Weights of a small GPT-style language model, trained from scratch on English Wikipedia: MLP 1280 tanh GELU.
Each number is 128 + 24 x the weight over its row's rms, rounded and kept within 0 to 255. Layers, rows and columns count from 0. Numbers have three digits each. The size before them is the row's rms in percent of the matrix's.

# layer 14 attention query, 256x256, rms 0.19, rows 0-106, columns 192-255
096:103111118123151126142153118118120089179185140117130123132116158122120135131159134117134118163113123108126179086128184131150121130156137165159143135142099107144144132082119132131124149147125092
096:129113154119129114137152129121090104138124124146074144129102132146101184121110164125128147154086116099151106145086143133099135131132118128160104151165170110125153195144139121118111116197144145
085:164198144117143100120121163157100132132141132133143130106128181127133170096133144100085161145128154116122142125097118127117113108170147122106150083089145127147084089143145125142155134113158167
104:149145110109132113111154125138114120138093106125158137130123140118100102143093124171138123124150123114120117083164092094111113101089128105129120106130081130094093112095142177109146104093174144
097:093099088125139138149154110083085165109121131172177089147168102159163147120118160133136104147085128148107153112136133140117110129117125110126141132100120145097110175164110151115130155116157114
098:092139148073129109163139108120089155146114100141143146139197165162122116130120149138099078147108153100083099127134150124162140171107133131102143171123143143127158156144181152084153138125131153
093:159139152148139134128100079168103148141175149128140130158092126126096172093171109164176130152144135133121094137112163116129153093133144150149113160154127113096084088137182149127090097150090110
091:142132099100155144091118142129126157148127131147093066159162109107175106095079123148165164099120102116115123138131137162082123181146100131155110104148083130148140163106153117075117121148104123
101:113108135071112105129115137106134132130162095148124106138145117114147184099134136140156117099114128096100140134102133120157143143110088156142134157152166159104138132136119172142088133169136155
100:137196119164161118159118146072132123136106130095169156141133160097101129084089096132154138143132114151137131111163150109086118155099179104138126120107117155155132180121125123142144125109162126
108:176108110156118105131111164089115089131120136125105127115145113141124168153154096172137089093180134136149130149155110124126087134104128141135135096156129080181108120166109109149130129070150101
091:135077128149129129122144141115128105132119149113132131075112158079106129119189143121147157122134124146123136131089125144085113120149072109123134161137119138154112119144106145143138136140147135
104:158156129131135150127106136110163117161123118122099127125130132127143117118120096135134122133139132125144081118112135115126099121157147143043146091135133198127109095119146086134128123108163129
091:146117138155097101127167116128148157128139126149157135118104107131132109098104104120141159072158110083183122123139080135123128121102132184095137132169165120188141104091135129136179141142122142
091:163140157144179133170124165128108129098108137094152113138142111126099088121155093137156118161159167162142132162113092171094131119122146168116128157135130108077125113124097171130114127140121091
093:101121114120120142098142104101130112090135105109135144140147127132141185122143138093116130139119120118145120166083127183123156117131105111125118167145149126121128140110171120129130118152092132
097:147109131122068162139093122172128172110137160145115088149192080165153154135144151127116132076115095098126115096092129133119160134158118148118111125136148111130096104096146120151094148118121127
096:144125134116136101149129132067147110153128146106130087114165073102130179125151123130158118126114101133092130127121134141120105131096089149088118134158114108135135108152131122159124138110147119
091:111122116113127100115152175097134129114136083105130116120131176095088135146143178117130115141128142103119120165099143129110140119136096137132145111130112127186141145150135150156104126184111141
099:124140125163193110170145152123130162090120148101114113126124101106131179132137164116093111170129154097119128040160129143152111125127143135138091125133105137158102154111110147112113142137157138
088:139152112134144153131143117090156095114136092150097132095127149110065140106106091123092142135126086139131127154132103136145115135123123118129142141142053116094163124157149147078133171139161096
091:138117139134072118166151115131102142161168121144122128124161151153136073126118164131109077144130131124126155101163091130154068070103090126102120095167096129149169131137134128128136105084135097
110:107141128142132116077158167112138126146173108140130148115122097104100116101120159102128125145113121111158103173135120138120100097118095112135144099139143138096106142122138077147120150165142159
094:104109131163110107126135114135084132130113089106091111133152105095128159088166106090133128153099107070109113099134102140124105107159110148136114121117144133106148137159123098107131150139084119
085:126109088172101118131108137106125119097144214133169139097093117136075141104142158094150127110123136127143113131095138106108123141095115169101119105122142097127124180096092090160116129165119153
094:095162138117093075141125156155147159136152102087135080111148114143136159074144138145138168122162151091111128082150117131118145115157107126131123133130172146120111128160141128138095151133140128
095:105136101129133125109169092101109140113121133172171111147127119117092151105150110130145128097126069105126088134128111125106169137169152080153095113109110115137156134137111130121142087154121139
095:117157126097126095138105106123174111099165131157135139142161095141121113149151174133142106151112121124129147177142091112109135128129129154154158132084160132126100146155141152119128132128144112
092:117119109152133127123112138109091121106123115128122135109126156131095133136103096161118130121126141166132118142113150125137130101165146143148156098132108109123178159083063095107169128196142132
100:148146167155143098103104167128145152143163112149111123121114114113168114148102119105102132121180120182090130174133174158117117115134133115102093119135133169138086128108152111118096164180111131
088:133127163158120096129157112142140097182160108154123163079128092109091112171177135110152147122134123122127116141101085132163167107110128089121136121149137148150135134167097109127124136136141089
083:149123093163124185096129158117126091123142177095135137141114168121125154113100094149119116141124137141128122113099136148116125092129126125162158060170140108138149130137137131134130121134111139
095:137079106107134138135105110113161109097125095151162139103142119144116118098151096103132126169158109103117143146117104139117142146171082121106116138112146095119157131114197130141114138157117094
094:154160128121113139074135130119134149144098124144144105131187126130116161143106137188126122127093179114161099130113143141143126151106152171126136148132164163103135084121118147147112139127113119
093:107133120124135182172110124133114110084092116136114149135099107149096132163145101078087161143124132173122162142133119136082123132140126119113079162109111113105176122140163141118125122081147150
084:136147131101130148173135092083149179131184065112160117120116114099139106127110150154143120144135126118122126121150091139111107101122106139135112109113095110181151116116146137136147086097160153
095:134155080148138114116155144114130134156150154126114116122073141111155110118098117173119125082123148146144139148121118145133145120123151108126078108152115118109103111129120110116157106158094139
109:138143170105132146142121122115099157151097162116130109124162126136126129126111078126101090141143136115091113081130060114108162107141170105111151071163122159117136119120105081129149119093152141
094:158141103143132146094118128122142134136134131153098149149177112129131133158115110146109110144146146129117135117137074098129152140110131138128130082191116119120160136103158123069154132119113127
094:165174130109112181137166125195157187099137135143133117154165137151077124146109126100101123143144154147109116118125106118138133134110143080097158097110104094086140091103140087103141160116148100
099:122185093092110097140099084124138162137076111149128106123152131122117121145122100154128094091117127141076112132111110110096119119121070147091166146130166175101141102089132125139119158132100142
092:151088111106162096128137093092105117133127158136138130198159132152141156167159087150107086117144142111112128091112095107107157134129139116113108121148133115117123134117106111106132106120176157
097:128099144104126129093135140098120114111135184136145137150104127131097105133150153110161143156141095146117178184094157119173100117147155138126199134124138177139109120127144132145127114135127111
096:131102151128166086153110102133111097130123124093139111115197143123127095117067097154122100128113140106083084125130136107136114130168136113126153110121177163105126128118152123099148176112128121
089:118117131142113122106132121147144163127108110178107087126100128140121189137111141142161172179142110131147121143020167150141138113150148142130078082110135077092164134104146112124139126139131131
097:141153084083091208146119119123112163128098176095094114137157167124126112132105154144113086091136113142142107100142141101133106135104141111134076141146134136114119131086159098123099141125136090
091:164176121144159141151142159139127087163123111105152100092164134119111095130089121191128121094180141184142194154163112128132158134153067137136137161101131131091157104130086169159091152175141157
094:088136144155110149142145121121077116139158126121125151134096130164120125175116169158143121105137146146103130152159181135116162136158083130144108103131084106118166084141133101139166082125160145
086:111107156112134108159133113103110098162113178099170129142113080152083097142145117100116168104121159150085111179144102141138145158149137140118092120114154133104173143118156138078147124149088145
085:184153136098144175134080133165144144156097151127098157096096096130092103140107139108130143131118127141132130168130152095136115160155145106124130128180135135062139130091137096157152136141101139
113:141131147127120130104152118096133137105141120153143132101084131140165119173136175129149142137092123138143081162098149168121122120154101108121129126116173129126130140083121137152120164200119155
093:137130155144164147129122128123112142138152094198136166129081110142110106128082142075109095146140139144118118134142148086116111141103125126169114148142116145121124148124118074126161125117121112
095:117091111085118120146150161101132181119195091114133113149127120160139151156067133124083135173145152093122090144126153143132123149080133108126159150120104130119151126122141116112163137121158152
094:165101103124134121115117149139150121139122143192112151110181120084141172054102130112132157123133124151124092130119118083141129147093108109131120102116144120139080128131108105124137104144113117
087:115107093128119142164126127116141129140132127124126144121166096118142108151124159148108120164115098144138123132125116120148101129137095120166165147116133124131126111116104136138148078102156154
095:153135129144078179127116099139119127148154089110139127151101133128122122098173099144124137138143141115105121140093114141151138145141178179121139116131135121154144113145096095169086123097120128
092:150136113164123156139113089113154134106116148148128104120118116121143085146157143115133061137123132104149131100119161110119126142092105135165147121111134129184119126154103118155110120132125118
093:108102136091173150136152132124158114091173128115089121128099126076213149127139113140113149127145088117110140157161112147141178139141109140151135122111159127148125122163154121129099140137119100
089:107179138134094124142090093176146115128127136149140111128114140112123107170119103136135141091105118108125152099109143162103125075121134132135125120107101137107083092119075163138166133127144151
097:121126148104109141114075150166153093150161144128114151148112079128152164124095134086166162103116092133168127111077124162116072132106145164168098116127137128125114128193074099107121153152133132
115:095120122118123127119138085109142131115179133147149145104163121125137119086137125124127181143083106111137141156094169146128123103109098128128119131139104112119172108108122137141141166166088149
098:152130150137141166146137146139127117100122094151080114071128130131112102115166109090145110132139129176166132157135138118131100096149131100163097111158148101087117180144132087110139087154164145
102:155139128146146139130153076150138175137087160128132112152128123134126131174094110134160087119131137134131102081113119126140115109126111092142175137134084124141124127077143111158133163112148159
093:102147123128169110120149093106122120108126144151125140113068120131115132117099130097135108133148165120148166100199133157156131135144122153116115104144161127119131111138154114128135118101105121
098:164113143135155111162174131136114163134150085144109105110131125107126105139151128135133124172139101114126186079150129109129150153116105145157118096135147137158076107180112110102166126093138117
101:092113120173092126113059149176137154119115145107169144114093139179122097134154116146181179082106103141158159179108123149106140101113158138157087142106141117079109152137116137139158141136146149
095:159119128092145124117168139119169170129137153102165087180150142158152120131116137167135167134118114119089112177117127107108149169134096114118140146172140154120127137143082134113143167125136186
105:132117114135086157086153112132136125113136137141100123108114124111121135129124098092137178115096133117161122204134116141138113107180144106148092148101160101096093184126102163136111127151113106
087:105147141102148095080139128113160114087085142170120172114144117112118160131093099148153112091092143125105142184126144116156126093127133145099120136143140165126139135133176138078120140145110140
103:152112164142131100173144144150126134135158126112140140104146116138154146111134089154133100152140123151112160085157059129150156133125161122099124118136103139122125122115136081117162117085185116
095:093148128131136110150127118129175138113115093134169158146116134127119096153156152128100165139103110091122164114194133144126167129099106139124133123152112113117114177124157105113099093149109116
095:153167145132143098129143091186121151148112120150114133160146158131099176138081132130130108056154150138151142113112151119104145132142147117084083087152110143182095111155109134092116133103125092
094:147135164165163145120149115138118135180136145130083103127103123101120174083152082128108135113159155149122105126111137086167134109130127154136107085172125129164137135135111114149082120108143116
101:158127122112148137158128095151122182108101141125099123162145146109143138132146129134116106084122159091111153109134097115094113143081150118103117121119097168129131117089098109097132121083142143
098:128118129147154148125150141083110138111124091137152129154128160161139150165165095141117100157084178130140081154111161167117144165090094122125163149114170119104130143120137131139114149139129128
092:150138136142124162149177133127141144104133123138111117116181079118134133109130121151148142131136171086114164113166152164108076144135137130090142120117108138130131131115124119173121124105134155
095:110139135123147108132099114117147092150191122220119126112105174126132107137140133092138133095139089144141120154148167150166147128100118109134137145119144170112113185136131113157103118152079138
094:099120122134185110142136142152111160155127085106177126116154134158180107145106174131104055147089110106092121109092133126129145109124084095137153139153174131158137142149078121110142110112147151
089:127167096104152143144111115165108164112160121128110116115145100123096085132174098121159107091116160093117137102075093127106154075157136133144138134110114129136059140140139123104093104153159143
092:134128151154097090121110137132124098134116124131141191092124137107108099083136141124120140162129109159180144110156116094153111137080095129096157079104133113133144145095117130113127117115123128
094:185102130140168082132141149102101136168114100160155142117155170099139102138173084129109144124140126104140167158096170122115081116122147092080133128129136113187111106105134128127144135181088130
095:127113137126114155142146127126090126109126156076130098123143129125090130115131143138085112124090144060152121090146109106139152124128131139104137116130124214118089096135148111114159116118173106
092:070124120137175122086120128093156176116109141115097140118117130148161081154105147110151097162107118116127115111117113100184141148167119110131085165122130121156135110127168098165123134124097131
105:152146149104146153133133108156122186133097118153132141165134113155130146138089156140108087142163146095093094078138130117140166143099117096131172162151082133110125135134148110135149151104138097
088:159129106117146121107145117150128118154099105126148138141133081126134103175099113100133110076135125126084166134137109119127100118120112137130142131154151112126147085117102157136095148100125179
086:134104144188148124109162138090125166117164086149138147137141080104139148126143147096118149180128134096111138066101183113123119119151129135116107135121096141123125109187154116120131095129151110
104:114121135135121099112164139110143102100114133166134123109147141117135124181168134136120164153116139157117119170123141163148135141093136127109132111147142107098142165127174154108139118136109140
091:120106129102158137102107147102139140137108094103119139110116119127145123112161132101102166119120127138157087190091160119136086136164111170124136144109142132134144160118142165114112199085063135
090:133131127130111128121144118117166126163066088109174123133104152119137170111149144093155118132126172054153152092182115102119141176156136148132127119141093132118092141113128121121148105099141101
088:142126135103127113134198126097161156129093119118136135147115118101113144138135118145154107122160130129101133125136127142103100099105110117137086111148176109169142155142137122158116111083106105
095:126155118130109161154105108126172103119145090137121109117123127115117098125130096087106176131130140082081107114116105129124081125085126124096126084114126138105092079102145151106130149168119113
089:080146120129115110125117101119174155155140117128113140094111084150144079093122155115124116148134124114129115109136175125143122126136097096126119102146119138124111092111168117151148129092142097
099:131138097092113138159086117126133127118098129124117124097097113147152107146125143094137123141112134183124150075155162148110148159092130093136103093143157146172150138125134154114125121133131141
084:151123137144120120113133149128161152099184129133157117083148139153166115118093140100121176161172132147142114143131118145154132143116133101168141167076149078182137124173152186119092100162102152
107:110115138114102132104155112108120105125178158106123143096153113121097087086146146105153159117109126076151117193100142120087104136148119127141088227131153146126115065069125131141122117156087150
093:150140128135108159120149087129168116100131118143120123110134141138066129122163138102155156138057124115103092121099131142141130139114129118147105151130137138091153146143117154159098160158118120
092:132083139130137098092130140133105134168105115155079113098147102124129158086131135130120156113149126179144148132161089124097114143134101120129112110186111091114093125138137080121134115117151073
091:076107161103125087085128147149153145159145145118113141138094132123131122145136140091114146128129101142140143168061168129130124167087121135140101141171081086051160107113156159095107126177105129
085:128081153137155154134129185146153094127114127127133148132150113128128149129136105122134154103135134146185136114077111145144116120111101142138132101123158100150134139152121108136119078136141102
099:095124136087120147142146068093146172144120144123137099125105089106129142169122154092146124083136095149125100140165187141139107140097128131127144148144122103105154141167099125112108200142131140
103:144124139117143112166127139152102155125108192158148149103125139172123087155106156111156119121109149139099139140117143091134131151121156098099157115113123096121133132088135162092138120084122140
089:146111083165129128103102154112126116105146150101127137147122100102069106119092112108138138117173152182101133130129129129105145115110087086149129134189133104128110125125163097106124150154119111
101:105121084147130139099147140128120134142129129138143093056139147129123136135189126144130180131094127141118135185124157118143116117122119119153150146104121127112074173125141147105133155202113132
093:174124116135170142163117147155119084086137102122106138151098114105128126119176134153092160114144144142082120085159139088182092108103136128133134108117110153176122132151119087142134099099111125
097:092163124139163134142136135100165081195076137170121113148117183125136103120139155133122144147132096098119180142128151173145150188073130186144106090104145116151129098113133112119097165122152139
100:127120133131129160116164138136115110096126171086111127088126132129099142128115158065132127117120149154109128143132155151084146119132129125176133107127156121105174109149103130130141175148154127
090:104119130145128129124118124152146096110162143114130151095074129146123139135143132117146123116125155096162094135154192140115136137131142149125075109143185134151109146188070140155122097206118128
# layer 14 attention key, 256x256, rms 0.179, rows 0-106, columns 192-255
092:160119111150182146108064117121092138146156082113140126100127108147127140136135125119158160177125126148152121116066127144148131168132167153129130098123118111132132101112123122091071143170077098
099:124141113135127140073102168160098120175083117139096103137152129159064134152102134109115108128144140161138119150108107101135128098134129137129137146138122092140130175153099085090124154125162156
085:132195147129141133176107121128151129133109129120185123128109104148180120162116175141158143179141132111120110175134065164115113131110125128158136148092133099125106129120092134112158111116124106
094:112136161179097125105140164059103115118129135124173143127125106144115164089146091159137138114136107153115135134135124164095162133134128132114117127135099149092133129112133141122093123078119142
096:102168120136116158124131147144120131127123077107121114135161149138165143101121081151115125102112123117112126152113124146145121115135103167139115118115151126152131137122133153142168145105087105
097:105112162119132105092168077100120170123094123151132109143175124130123123161130160181184129125138132108114118125103129105124120115172138131126106131117127120081149105138132122152116134107131104
093:156154184114173110118122128124129190123129110156169131128086136132175126135120120102126109141139127108148116113113139113153124155117163103134121150145126150132161180115152138114140112131158147
094:110129156137079124108123134093123087156101147109157081174110127134162100136089175141111107137102108121098177112157130125101145119153120134137141124132093150119104182128138134185118120138150176
090:143123128096135104124129142128116127138112154126139109146106114102109096103108131125172123103101112124097127133166156095089083123165101147135168143124161051152134125169136109139125177114121165
094:141161143122143146143172128116151127112159065084160139172108151126124112086155111137182118161112098143090160147117083128143129120162120123147156136166172116129157105150128131133106113154134164
104:158155117107128153165078136166075163129071180118130168119135126157116103118112155068101083109123131127115101137135092137147104134126096127115130175126153156139154144104130117155171120114103168
093:114119134115135147190113117109118111162093136107130151125080106136132134137116139074097140117147172142136126143120101152146125174117101146148073149106142129127138158168117154125120076107115183
095:078137158127103173114083128140105076112144109115111131149142166145110152126115173121156152179144134129136113133102112135105123161113150123104159097116122140134119119110132157138132130127126127
090:133143113129139085144105113126182139089129100153143137096112131121156117114126094130092117142072170145133136116160138110150106143137123120115178168136153149107112137105111076162164124171146103
091:132116124120125105091141110156114092108164141125106163147139117142132125131119135116118130125164129115151142117101116173123169164132155109097139143108109141152121154116127169125154100119164129
092:115126091147126130120165096069163112144124107132122119155144096109127108153119169113144140127114157088087144120102160113107091107163184135145155107128152123138200126186072098086138153133107100
099:141147113075104112152116109124139128101132101165141124124149122111117119113104109157111110119137145136143135099148188109094142116181110085118142115114162132144125129133152139136128126152156154
100:117131124116153134128113134089142145124063119109079120164119134139102127119097130118148087153110101106133138100115154127132118157147115195113124109129135133132124110130117136107126158121125156
088:147139128106110107135099126161088157159113148132152139095123132138129108146134152123139155128131157108046116127167136125110118143116113156141150171131095156133102124119087131147126159111054136
096:147132128125132142129111157077099141120110141116128135176085153147127129155134127108091132166110125114140151079078153138112099125153102110094134076122142122088141111122135084103139111124086119
090:131065155151137107123121126159103136158097099093146148132144128143126136137110125138130171123095124119126125103128110075138151120144151107156088146108130118096146125089096133146173166159108127
091:121142140176156142136109094156139173119132129151147152119164136147129162123169161131124117144156098130149099105118081088095147131131107167128148110126146119147127121130121084143120124098108112
102:163127098125147091149076165127123127092134094140141151144118153132127141132145173099140139152146118163097114135124109096094111129171150111135170136133127116149124157107129106177179113104136122
098:112151114121147106171134136092143141121120078110107133128122116098115146150162172119092152111134117120159132137111146115170152136149136147116146142120122108157121149070119140102129160104112066
091:140132127144160159123117157114091164104134144138106124092099103126095129113168139140127128137130113144120114166139141138144135138123154136126112128146161159116134124141121122126145136138123109
096:137115096101096128141138135128156108108112132135115102096127171121150105137137109168082150127141093070074092106147172090121112107132126150117122102112138186127097153124156077164143164118110180
096:103132105137128116137125126097122125124152113165146129149096142157125162151105108144149124125133141110143153112122147126083114103142130128142097134105097085147143150151109138130149145154171146
088:081139149130132108114142065106141148101074085139112124102136125123167120139140111174141139112113140137088164119155136120086134115138118088115098162164127133108118111133125121113160155138103143
092:118135150163113113074078144117075104160126137086098107085103123156125126152124118078064105145120130109131174129126100066117088107160125132136140106150140132121118135129107125127136105127131137
100:150106139156152082148138136117132083121120185081134102141130152153124173108150120131144121061100102159098137141122122102114137142120123107119139109141153142093140180104114120141137113120144119
091:157130126149183162158070149164091130080100140136132167129099111127126077152164107100134112092152145153180085150074084115086145141103157141115083177108119098133137127139162164131123103136148129
085:139133139104131117107125166112164126171176140156113136150125121136104139129099144162132098167130128125144108154144082120128153139150142082110096098135092109143137161127158124151126083172092123
094:086089120132125148129084123099141116119130098090127103133143116138124118118139175099155119096133102128122167081127105129135095126157131147072113113100126122085175180112136117145131121124121097
099:146157118073141135113123098149120137144144107120158154120177130158082119149135123157152138167154164098102127094097136097158110131133124097124141137102123134087083105126125166125135164116142133
093:158074117133144104107151182126081154142134110130104154144118104123090188125099135115174102102138136127157157143147140147132123144119146118169105165110108134132145154177145095132161107124173138
084:127152117122136144166127055140127099122159111140150144134137103087160121132087139132193161126085128133151145138140177149152133164148113108125171085089163117091135142166162153133151093153131096
100:148121150126166077113148139130183126082124156165104121111108074109101116119093121127143114132133101119104155148142091108116157112164130081131094093151129110184134135135115159131132093144155109
096:088114128106150155124141146125120095103137104138117102134119123187123111130120128146127090111107128117108082145116107122161120120099161152128120151128163147100119097122169122118169151105147136
089:104122141151116153135148119171162113172109110134148159138112157139102142112171119123152167123100090144120130140145106141147153101130121104085103117172158125108129136096148169096175152136076128
094:142118174143107180124113109147144102124156129164117148136126080107112131140174138130138167154137147133135110134114097153162145121129161136186166165178147125095144108144132156144114106145126120
096:154147133137135113141129127096132156114135117124087099166164124140133125145131118132161117085090127114111129141149155130083119106161097149134110148122103161116105114120121118132098203131131098
093:118202141158150149122113122105174124157144173128107126130119093184128132153115094165137109104131128156143125129123172107163132109176127151136089115155127108035117142119131121121126145126140097
095:133116107141125089120131092125100132110111160122153098110142166165179120159128135130166141118135142104121130141130130107134098146069096109134160109128101146129143157108126113130157160122090083
099:149134122114145096112114092085114134132105113126081097108086110181148138101119104128118146132141130091073105110114129124092123122099185148134145104163114160113112141139146141150117171116118133
085:135162105094119161119118130170085143137172136130129136183148102105135123127112119092091123182109122150130126131093092078195137125135144134094107150157081117133156143120204131140090107129135127
091:107136110167135123081130087125141118121128106151142136155139129145129121084164106117125159083119136119143136159115152086102117120169137092149130090167191185136178122109156195104105119187109112
092:101105151130176090158142108109108156168145147113116130135098147069121054145130102139145148112136110154113127086170123173131176112163113150133138109096120143106107102105102125147147093099148095
096:106126136123135116143171121129129121145111173168141135150126156133154148130081174140098137127133119093103134129153096156124129096134130141153143131131134125090177147118170098110142103123127156
083:137129109136125082156113147151108140134143101141144099148134132109117180107132090119159131104143122143110151121155149145121132103132119095096085173132113128121135153149171111143153103137162130
089:159121130110134074121150137112078121149116090153103142091167094109093149138091194124083116133148115119118150093173130115098097143115119076112130093139134120134083111159127155091112103142123075
098:112136113127108109150142128152137160138118105121130092111116146137160141141095105127129155151134179151138142135143143140121129130177108066120140103108123168096148131114130124113090095098148132
092:122120128108125072146100118132188111076144093169138130127102142126116096146091128094145132156139085141134162109148116147134089139103164141161164106153171106153127154157131108114146132105099126
097:133104099140112086111131158147134130145109123124142120157140145151098129104099178151193153120110115140128109128096125123134142121130121131175160132133145126101168133134128127116118118123119151
096:153127167169124148139105128141083125112152119131081111133117050155145100110152108130131150113076098165091179133123121106148137161119143150119166133141136167144140155133160082167104147154128125
086:129161132109107127109160107155108146166143094107091104149169104105140096148087106164115116135165154138105157142110116144128130134152124149109130171109114157140126104160086142125139090133139141
100:116123123149124119103090105126129155137173106144162112111156094142108127131131200097125119140113137128122126151140106149164136145134142096147121064101148109095111099098122140140131156112154129
095:113164100112111073130104107044185153136147117157131122130154122094165119100079146111141091149117143154154149155150097158101134127146127116137138128102131080160104157133127110092092130127159145
093:129107168095180145128188129165147075139094133127156101136104102124158136126127144111116115090104135129170114121120155144109189132107135117119092129126131115093146156114142143140129125135116158
088:122145060051092110118105093095167108120141125129131129110162138143145120154168119103109113107132077125123136143087156137091131122121121132144133128130105147141126153126121109111124094099143158
101:133111093108122121131092162150094094076123084105099164112129050143132132118101162108125103168121105174153125095138139138119154157114071116105171118161157106126119169123116138136133119127107134
092:122122117095141117105113109093084165121156173155089134095128110134110159130103136122144160115098120129125137124092104118116154092144113140107117110141160163139152137146154143141115146151131111
101:156143118127161140168120141131090160091121128129105170070106135142100111120103126117135143107123127141111133168146158096113061121110153103115149124128125103161119129144089111135090100136150153
100:111139117153104048091114111109150152105170161142138126139113172121124183094146088158106111149144102152162161129130137124176101098087168121143090137121114103129110156150122169125123119143090132
100:112084103150149119124144149155137132118096156160116127154080131120127109143111176091129119106095103153127153106146146129114150065127125146148108090109122146155180123133109147152124126075131106
095:096131153118159116155093126129129172098108058135103163138084130126136127107131134124155125148109111167110146105169146136145099137110102148132109091113156091129120136154190140135124071092111140
097:139144128126117148131174162137122106115149114152116110088103144138161099122116108112103104154150139111152154104155103114134135109096167126095129100121137124079104134132119138136117129127168132
093:143105100152102078095140154122153158135126165120146128146055166146146106091171120164144101150119175115088127072103167120107112151140125117146097159109090153145141111142116129139100119123178156
096:105081132117124136121132105110133142125113111119128121115165133126145148144159148092079099121146126151139159133128128112123130103128142130123107118196137120134104127112118138113107103125100122
089:149127115160115151138173117105152102131085177165097127101137122100148128140143070158148101108099138121101145088170104147120126115135122071091133133151070142120103132111100095129128121145125120
094:098131146114105132143157128185133103133113079105155176129168107179150110114143101143099105137131114113136126130102112126115175099129128123145128127158146127125114103154150149120144140102140125
087:146093138146124121113126176132152125142134123108131109105139152094148127120123150140119144182134090099092142148164202115146099154116130177108117133100099121088122113102119137102147158134140129
093:110144122136138103172099155126152100190088180158111166098104097127127144143145157124139138115123109150164132164138136150103126141127084106135124157156138075104104124096122182101157100122146169
097:136145118123163123165087113146096156102129132105137133140122190109155141122161163104149111137146102150159126105121129073121125112105146108136112152147121141146107172149127081117121080127113104
095:129172155124144160135090125117157101150135139176112145124067108140151136143119111150113123151112116114114139161146134114163134117144117148125117125165147154139075111118100142167109131148118136
101:141113131167122084142159142109146172153149098118134112113149173122137099120108141159130093182156116080116129093159115172163147085127142113154116149094165132130164144120146166117146150153114117
099:089109118136132123145132141090145104101172181091150115103128102100160119134172144144099145130181123100099163102123118171135140139145146130098125124095120159130130129158182144133105150132129107
091:166107147171145146132104144154096161121094125174081103077136173126106136103162123115160111149090116141131131118164176139149127107136101154104122130092166142140133137084113145118115131096080110
094:117156151117144060114143085096115109100151075122114136119187129157123125144109125144129124133142132146096098140107109130175124114114151096142120098100065106135153156182157117080163143169128107
092:117116146141143143148117123113154080115158099105099107087128154132153117117147112160105172140160098149146137135106179090120114126103172156134133071118083124115093155127132138129137163091155147
091:148159136148100124139113152122127151159122132155132135132128142118134118126129129110168123090128104119105123169137126119123101126084081155119121086120177155131116130117135134174139095137166138
095:146152131133161155111107133133142106127111126154104120104125086106139120123089107102111117092132134142096106112118131128125159126103133100126149124109068148133136129063135123076121105120139108
092:109135140127111112150129161095143103134138110115163140088114157146143148149123108159113130144143157069113083185150143121117144180102125169127155109113165145136095088109145103174115150138135107
096:103100121117154117083111123108129115088100115076153107161152164142138158127114102139115116144120166107119108096116132139116119112109120143132133125124113080127132113149152126115090096146072142
093:177091114146136133093138157110161147134150110146182148149147104163115103145152136141109129171109126107129123128137094135102129115150189149146123146119132083109136090142073135101104131128090129
099:125145137159117110107106096107132141106110129149143163126150096113145165144094141098169164107101143121132131100149150099137081125102127143141164179121140112126158147116129107141133104063128139
090:092084114097141139140148162138111157154109109082126110158137092106155137144122159152077109111130092103095163078146098139191170130135108132112132124121145116123118152099116091094120108118129101
098:136123088103112113145136127086103113132083086092158122172144143145095094128111143122104132188161122089120129130149167131127132098079141118133093169133143098090125138162077165108121142109117148
089:132131083099142071103122130113121107122101177099109161085129127134094150158113138116151153157146133120114158124115119144103126125109124143150171153103136136134100163130115140178099139186102124
086:123103154159102134158152162159153156108122083161171147125129139133126127099145131125142153162105102137105139115120159108152128120167128133134066113134097124098168130110121147109112121160076197
095:145142132166148116136117121105121199132142162153112112144157133091141098150154166125153102132117086089127114130130154145175101159148122134078119115166121108167172097131117127150114114104121100
101:125076108147137150167094137128147124097155117105131153100142116118133164107159170124154143151153144161085179116105126119041111141116131114115165141095118131179137139140119130100113121155128176
088:124099126116121104112092095088137154137126121110156156089143142132170137107105140126111126130112108142174116152112148145143148138154145134085178134084107147111126116124187173140155090136124139
097:105114146147114137087148137120095154139120135141122119128098156154109176096145114127129119119122160108164121151120138165124140061131125140111155151123179141126108158101139085123123125137118122
088:095110151155133155131142096149104146132105127086104105123092143122123155140161121133087149141162130141145121109143104121146166153111165147129147151101121117037105132152151087133085092106124107
102:140112131134133137141136086070143135137137109149105129120108123140135146113127174152124127107092171110153132119103143096168128117184163149156132106149127138096110130137154104135122110154165111
095:140120134123154140090104149135133170132126137126100130124120084092162125089187139135131157142113122087171151121121107130175145138152137152111120162088137170107160122119155123113106164120123107
088:112144161142130135136135139150121094108096146138118167126094153095131129140164147085149115122118126168117119108139075110112113146148147119142125096157154155118124135147120118127154163098106163
090:132086128126105116136112143119142134133157118114117145137157122107098139129135128122139138125098108119154163140112191147072150115104130120166123075145108091135118104115134123120107134159138142
092:145148112136108102106133103160105136133157130078129123127115167137173131115088156114127150123086112137128135142163158099143098114170124084114113110125181108132114179151108129097125112139103164
100:104107117096133090073099111121120136154076106169102131126119171126149162104124140150108131124134131137143138116123129100127176119140146125140120172097114142153167122117134129122130147120136133
100:115153146136130165125162094153175177137111134153127128135134161121134123110164101106166134102153141124126127129145173147146115136149117129129149125136125118092137120127182134136109136114132093
087:134154141186126144133160144180106116178084192094128125098152141122091143154117147128147156126123115140142155119121130120127110107107158138165159147117115152135121115116114131147137100113120146
099:192145148127102138167101126135142124178155074126129122100150126094186103149122120093131152100161193133104124128109118105101116085148128140145082125150095129127114094135128118124134145117125113
087:129123143132129120135089103086124133170121152132146139109112153129173167159128159135164128144110118124110113177097154119141091167142106129119127131131138119151133140124134122161193109159122113
101:136094122153114102114115117136137135140103096112155135139186092096152133119111161107118119117092140070126106116163162166129177132141123131098126122106110144150146121131165123143126172107100120
101:108076111117110156146149127118091194091096151147120094140096148155142153108133149133095113145131128111162117150108118119153132105092151106154085161132136158128160145107131084163157144130126135
092:132095100128120102106129202132158174099124123150153138101147146116148156157103143131137126174118144155136121106127126102124151075131132078130112148094117111167147149140134119110167078152148131